Each number is 200 + 40 x the weight over its row's rms, rounded and kept within 0 to 999. Layers, rows and columns count from 0. The size before them is the row's rms in percent of the matrix's.

# layer 8 attention output (transposed), 256x256, rms 0.271, rows 225-237, columns 128-255
093,225,215,125,272,197,218,185,200,181,193,191,166,199,245,213,165,169,190,189,208,225,164,243,228,221,233,170,177,188,312,259,277,281,168,180,202,209,185,147,144,173,209,222,195,215,193,256,195,171,176,233,184,246,152,302,212,268,217,275,179,197,231,191,134,224,221,237,184,192,169,219,211,240,203,156,256,120,228,236,170,194,221,176,204,223,231,182,224,203,170,120,256,170,203,163,237,177,256,151,203,179,256,258,216,229,151,232,150,205,248,226,193,225,206,209,250,236,193,208,211,126,215,176,204,180,148,168,158
112,161,255,145,227,182,163,234,158,162,185,224,208,195,215,191,259,218,79,97,140,176,206,216,160,170,204,177,165,181,174,269,211,213,171,190,197,210,177,193,199,170,248,212,128,247,230,168,144,243,192,285,185,151,191,194,124,234,230,161,172,269,187,243,238,221,238,208,201,199,194,192,124,168,190,237,180,124,226,141,217,169,139,191,215,217,203,188,226,223,139,181,162,255,171,201,180,169,177,160,236,139,185,261,130,174,258,215,209,239,302,107,150,165,201,90,195,254,237,181,173,221,145,228,243,223,177,277,190
094,151,191,219,201,156,193,185,239,211,188,199,138,257,187,196,183,235,212,215,210,285,239,242,135,252,125,178,199,154,243,180,200,236,151,203,226,183,175,175,245,174,253,293,236,220,300,160,202,175,168,186,239,186,181,159,254,141,225,167,268,229,228,233,100,228,175,227,162,257,238,107,201,173,244,234,180,198,232,202,197,257,266,134,179,127,216,217,250,209,140,241,137,153,257,230,284,189,212,202,194,262,230,195,167,190,190,145,174,185,228,203,169,207,178,210,233,218,165,179,151,283,231,149,177,165,208,210,122
105,196,216,278,160,234,107,203,160,140,143,205,250,139,191,149,154,206,132,223,291,228,176,143,222,203,183,136,255,247,213,207,238,206,244,200,172,136,200,229,189,209,199,137,206,195,192,188,242,199,198,177,196,128,229,225,210,193,180,191,234,160,211,281,217,249,175,206,225,188,221,182,274,232,248,187,159,175,225,194,211,224,179,218,240,187,131,181,169,184,207,177,189,261,226,199,205,286,227,214,253,266,123,205,136,186,185,192,265,165,247,156,258,158,200,283,239,138,192,248,230,200,187,179,144,269,224,196,106
106,239,219,224,225,167,211,218,234,243,207,206,186,152,189,228,187,219,169,118,169,258,261,137,264,227,252,210,203,199,228,204,280,149,236,138,163,126,225,216,219,143,204,243,225,177,187,107,215,156,264,200,198,139,222,287,144,247,210,189,248,215,158,227,285,205,257,112,223,217,170,266,303,230,206,165,226,181,229,170,225,236,135,212,233,252,257,262,205,169,200,260,235,176,139,221,123,132,281,250,223,260,244,228,192,241,131,155,252,216,178,131,166,221,209,226,222,276,195,211,160,228,240,163,137,186,226,167,230
096,185,187,154,194,137,225,253,220,169,234,184,119,312,199,241,192,207,172,150,170,255,188,208,260,266,251,204,118,229,204,144,279,212,239,192,185,192,89,146,229,244,221,136,254,227,231,206,168,243,205,217,157,261,245,166,207,197,231,142,174,137,190,181,173,161,211,192,241,82,159,161,159,134,188,179,251,88,212,202,279,198,227,174,219,292,225,122,207,164,223,200,227,214,221,218,172,250,172,212,226,184,169,163,179,236,226,152,140,220,148,169,216,196,204,202,255,209,155,166,203,140,249,238,195,154,161,239,158
102,160,293,200,226,294,299,195,181,140,184,156,177,164,243,201,129,240,174,84,263,239,124,159,283,190,189,202,234,158,184,261,165,173,221,212,175,128,140,208,196,163,160,192,228,287,284,211,104,191,229,183,208,247,180,241,189,208,182,180,209,163,142,227,231,211,228,178,147,187,184,195,241,234,282,182,180,213,216,193,208,173,169,154,229,204,244,198,221,191,226,115,230,252,179,170,147,252,211,181,202,208,134,209,205,183,258,197,268,231,139,218,188,270,207,236,224,257,181,169,185,247,212,227,199,268,227,165,196
112,177,201,297,173,165,149,142,143,173,176,166,167,172,194,217,214,280,167,185,212,255,221,182,177,185,207,147,159,199,108,202,211,135,179,206,212,249,182,204,229,179,221,187,198,187,269,250,208,150,166,248,200,195,190,208,252,213,195,264,219,226,214,208,140,250,268,195,224,208,197,183,178,241,220,232,275,178,245,304,151,214,165,162,227,181,244,129,99,225,163,269,235,276,297,176,177,205,235,239,207,171,150,138,223,245,223,241,241,187,174,220,178,168,245,128,256,219,269,161,227,226,248,226,167,163,226,225,201
096,178,198,206,272,214,209,275,206,232,155,188,268,197,186,208,165,231,185,179,180,186,225,173,203,177,137,193,214,157,152,186,199,206,150,169,167,135,239,137,195,204,236,152,184,246,238,171,310,237,180,241,251,188,260,255,241,96,215,229,181,133,125,294,189,213,163,249,167,178,190,237,161,258,187,203,221,156,171,216,198,195,229,251,330,248,206,247,246,117,154,209,231,242,216,192,99,182,206,129,272,190,176,145,234,224,165,186,228,248,178,211,148,189,181,220,177,210,183,149,234,151,256,216,173,169,217,158,219
102,205,175,158,213,262,228,152,132,222,122,209,156,214,232,137,220,233,186,279,253,124,193,146,220,186,220,222,189,216,206,157,191,227,209,221,171,159,188,160,232,170,197,119,224,246,160,160,312,239,253,205,230,120,175,62,143,256,126,218,167,218,242,145,169,196,154,216,127,203,194,109,110,153,156,256,187,238,236,216,211,156,193,119,202,184,211,113,158,198,177,163,181,178,229,224,192,206,177,180,191,247,141,148,193,233,199,185,229,208,214,280,151,222,216,212,174,165,201,202,253,241,168,182,187,153,254,171,173
093,229,188,144,245,212,267,215,179,176,260,193,186,246,215,225,208,270,195,164,218,212,142,201,186,179,198,248,162,234,180,204,191,132,201,233,150,196,170,180,178,138,198,247,218,251,197,243,239,260,174,147,194,125,281,262,167,230,219,244,200,277,162,268,245,201,137,199,175,160,220,194,208,256,173,228,240,115,198,241,193,227,194,133,182,218,229,155,193,301,178,210,144,203,186,212,226,203,105,194,225,224,167,187,200,251,126,167,172,198,188,194,252,209,174,158,179,121,228,209,231,230,117,230,228,205,146,260,243
100,143,154,177,207,207,182,215,217,271,188,198,115,228,259,161,235,195,190,176,157,260,149,283,171,219,183,261,247,274,198,172,156,164,199,170,264,245,183,235,155,243,227,129,166,186,205,207,205,209,270,172,245,209,190,175,204,212,145,238,140,133,240,200,280,234,220,175,192,157,281,188,112,214,163,203,178,227,159,268,233,161,199,166,199,256,171,202,187,277,261,245,127,207,216,268,151,90,142,204,168,205,259,168,199,163,153,167,213,172,226,157,258,146,158,181,173,204,155,169,153,218,223,230,171,211,200,153,240
101,181,186,209,277,192,210,162,205,139,189,203,196,172,287,174,268,221,168,162,205,218,220,156,213,212,224,162,251,122,238,261,249,272,209,168,150,210,204,183,263,223,217,162,222,104,165,186,252,226,226,188,228,257,227,201,172,196,176,190,179,268,269,214,192,282,215,230,185,218,128,94,98,241,168,166,211,188,220,121,182,206,204,207,224,225,169,242,245,148,132,232,197,178,207,231,246,218,206,184,222,231,151,189,196,208,195,159,133,177,215,220,176,238,219,204,283,202,243,184,267,195,195,185,205,235,190,196,187
# layer 8 attention value, 256x256, rms 0.142, rows 226-238, columns 128-255
106,172,164,238,212,220,153,180,230,170,222,221,117,180,300,148,175,175,110,151,177,196,218,160,187,155,234,90,184,159,162,215,180,214,257,229,245,174,185,204,154,184,248,183,142,215,240,114,219,179,237,263,173,204,214,186,203,205,216,219,214,195,245,219,246,227,287,203,172,223,133,219,121,205,233,186,213,106,219,168,190,233,214,157,212,222,230,140,263,171,180,223,256,269,239,134,138,186,223,212,239,144,252,232,200,186,270,215,265,204,191,158,208,155,203,178,211,181,276,239,171,187,200,186,230,215,217,252,252
105,200,162,218,191,199,223,207,253,210,164,235,183,192,219,196,193,225,203,259,161,255,248,219,195,119,146,198,172,272,205,104,225,206,186,162,183,195,162,214,185,258,165,234,232,160,192,247,138,193,247,195,189,158,256,209,168,116,218,153,169,193,207,295,186,192,202,234,163,208,200,64,181,163,177,207,189,232,192,185,200,240,237,214,177,142,200,222,244,188,223,171,187,208,236,210,237,84,170,160,215,261,219,204,128,226,234,232,107,227,187,217,218,143,184,216,194,233,282,178,142,225,197,228,124,175,189,232,140
105,197,202,278,154,223,176,160,157,116,217,191,167,207,179,183,175,163,149,198,207,192,203,183,174,162,164,71,158,243,198,165,162,127,194,237,194,232,171,195,156,226,233,134,163,157,204,171,269,249,173,182,263,128,184,165,212,157,139,200,245,184,187,235,131,223,218,210,218,114,161,145,179,208,177,278,125,180,208,193,210,180,238,180,192,205,141,202,105,141,145,186,239,211,234,108,223,204,252,171,163,226,168,215,190,190,203,217,227,182,228,201,182,218,188,207,215,277,158,293,170,171,172,212,184,172,175,163,146
102,212,198,302,193,179,158,194,258,149,232,221,165,176,222,152,159,198,198,195,184,225,265,239,221,240,156,204,191,188,157,203,240,130,215,169,158,193,241,228,137,196,191,194,213,116,73,196,220,205,199,166,201,156,252,195,129,202,193,220,221,188,197,194,259,175,182,214,234,167,197,198,238,233,245,229,228,285,190,164,226,144,148,177,175,218,174,249,249,169,265,218,243,189,170,195,107,173,209,185,231,253,264,190,159,199,192,190,174,201,234,192,190,332,177,192,188,264,263,187,235,158,256,173,195,156,241,191,196
103,187,230,146,174,149,179,190,254,144,139,98,155,223,156,204,182,193,210,126,184,281,155,183,184,207,213,197,212,198,174,186,169,185,208,194,224,212,123,220,228,174,201,177,249,204,144,180,92,196,176,160,186,230,182,199,196,98,224,230,229,173,158,202,173,185,179,169,188,188,237,249,187,205,228,225,183,205,261,177,195,202,274,183,214,204,194,148,258,177,225,230,236,212,285,196,231,263,236,173,239,301,183,169,159,172,146,163,167,129,147,177,196,157,260,141,195,160,222,143,209,155,248,260,245,178,169,304,179
100,274,237,173,252,207,209,151,168,142,183,161,228,116,200,171,215,183,153,152,226,266,189,109,202,192,210,197,230,199,250,224,152,327,226,183,192,184,206,249,249,178,203,118,185,209,254,234,129,177,269,241,250,234,211,248,151,198,183,187,207,132,178,252,287,204,164,211,186,110,138,184,272,217,210,236,248,89,214,215,192,205,156,139,198,205,144,160,154,209,209,187,134,211,203,221,106,191,246,78,267,176,191,209,188,142,228,168,244,167,190,206,163,264,226,191,281,233,276,165,173,249,250,164,133,247,206,77,180
110,165,212,234,184,215,221,275,158,163,165,178,215,183,103,198,238,245,134,240,168,157,218,249,207,216,186,167,93,210,119,190,204,185,214,164,255,220,201,163,248,207,245,247,163,207,184,263,209,189,117,248,156,202,213,198,275,215,194,177,206,213,121,258,118,259,202,237,203,256,178,141,199,153,192,176,222,172,115,172,191,229,198,173,222,140,219,161,122,163,243,206,207,247,215,224,216,187,172,250,182,171,227,158,201,211,224,212,261,142,148,226,189,148,264,191,286,175,235,198,163,190,271,166,196,100,136,145,195
093,216,304,241,248,178,216,183,256,226,210,182,170,148,256,201,157,213,187,136,194,217,161,190,152,169,191,214,187,193,183,175,206,232,145,145,249,133,233,207,156,192,299,223,193,77,218,189,230,226,249,183,242,188,242,252,128,117,206,228,239,213,142,194,235,207,257,231,195,238,239,196,238,186,252,182,176,242,151,209,238,159,267,185,249,189,201,212,249,165,197,150,152,266,228,173,206,179,166,202,134,229,175,106,270,115,178,213,224,191,144,172,259,214,175,262,175,213,264,217,103,229,271,199,203,237,161,168,208
100,166,176,233,132,195,207,152,172,265,181,167,292,295,159,228,272,192,209,199,196,205,233,186,163,219,172,289,199,236,150,196,165,156,155,174,215,216,194,216,184,202,170,156,262,206,228,174,243,266,209,232,188,199,149,153,153,108,185,248,142,178,201,235,150,162,164,264,139,231,220,193,171,199,216,166,220,234,151,219,209,221,267,215,168,230,171,159,179,197,168,138,209,197,115,135,183,142,227,144,230,307,144,184,236,185,164,170,210,235,230,164,200,94,226,252,277,190,181,175,242,255,165,189,223,201,214,257,172
089,196,225,219,184,147,129,203,198,171,234,230,264,216,166,226,160,228,174,176,266,145,135,193,174,185,203,220,193,212,169,193,201,149,196,210,129,200,181,181,221,194,207,149,217,183,166,211,242,147,145,235,193,210,224,108,165,135,188,207,225,168,192,166,242,224,212,181,218,271,200,175,186,251,174,218,230,231,140,223,178,153,230,193,191,261,213,161,273,216,205,276,154,174,271,179,221,178,236,175,235,202,247,228,256,210,182,200,221,206,198,169,221,160,173,209,215,252,227,246,220,313,157,212,272,188,198,243,225
106,162,231,189,167,192,209,170,218,217,222,185,130,243,156,157,188,253,234,174,153,216,134,200,152,234,191,250,216,245,179,142,237,249,219,236,188,205,216,215,163,218,213,204,250,175,179,157,185,187,167,221,164,198,266,192,242,221,207,193,162,172,245,200,166,183,142,138,197,193,223,182,155,166,146,230,256,198,164,176,202,238,158,210,165,199,185,198,262,239,159,156,143,227,170,235,214,180,212,243,243,158,232,140,208,159,209,128,230,224,96,218,249,201,199,127,208,233,169,166,258,253,157,172,235,197,176,155,240
106,214,243,193,212,225,193,188,184,201,211,199,121,254,245,277,274,200,211,181,287,292,258,128,223,165,238,181,233,200,155,222,242,170,171,110,187,227,204,135,225,116,213,152,167,146,204,109,244,195,236,227,195,206,210,213,135,192,209,222,186,190,204,207,192,243,287,195,196,278,156,201,150,276,206,196,124,198,253,218,241,266,187,114,297,214,226,190,239,183,158,210,240,137,212,213,207,143,199,179,214,158,169,187,196,241,194,180,226,167,238,168,159,154,213,168,258,222,184,203,140,138,209,209,223,205,144,177,222
096,199,216,236,192,177,154,283,214,204,208,279,297,156,203,196,234,202,191,207,161,225,108,245,205,167,254,256,164,233,258,201,194,202,236,239,181,288,221,192,213,188,224,199,172,216,246,195,216,188,251,194,98,165,155,174,215,228,182,133,134,197,211,213,130,230,103,185,228,243,198,236,205,196,252,208,160,177,230,129,198,223,200,206,241,180,182,220,196,216,211,236,165,177,192,230,215,225,298,266,202,162,180,200,214,260,264,287,210,141,236,159,174,205,197,234,252,170,188,167,194,141,298,179,208,186,202,187,237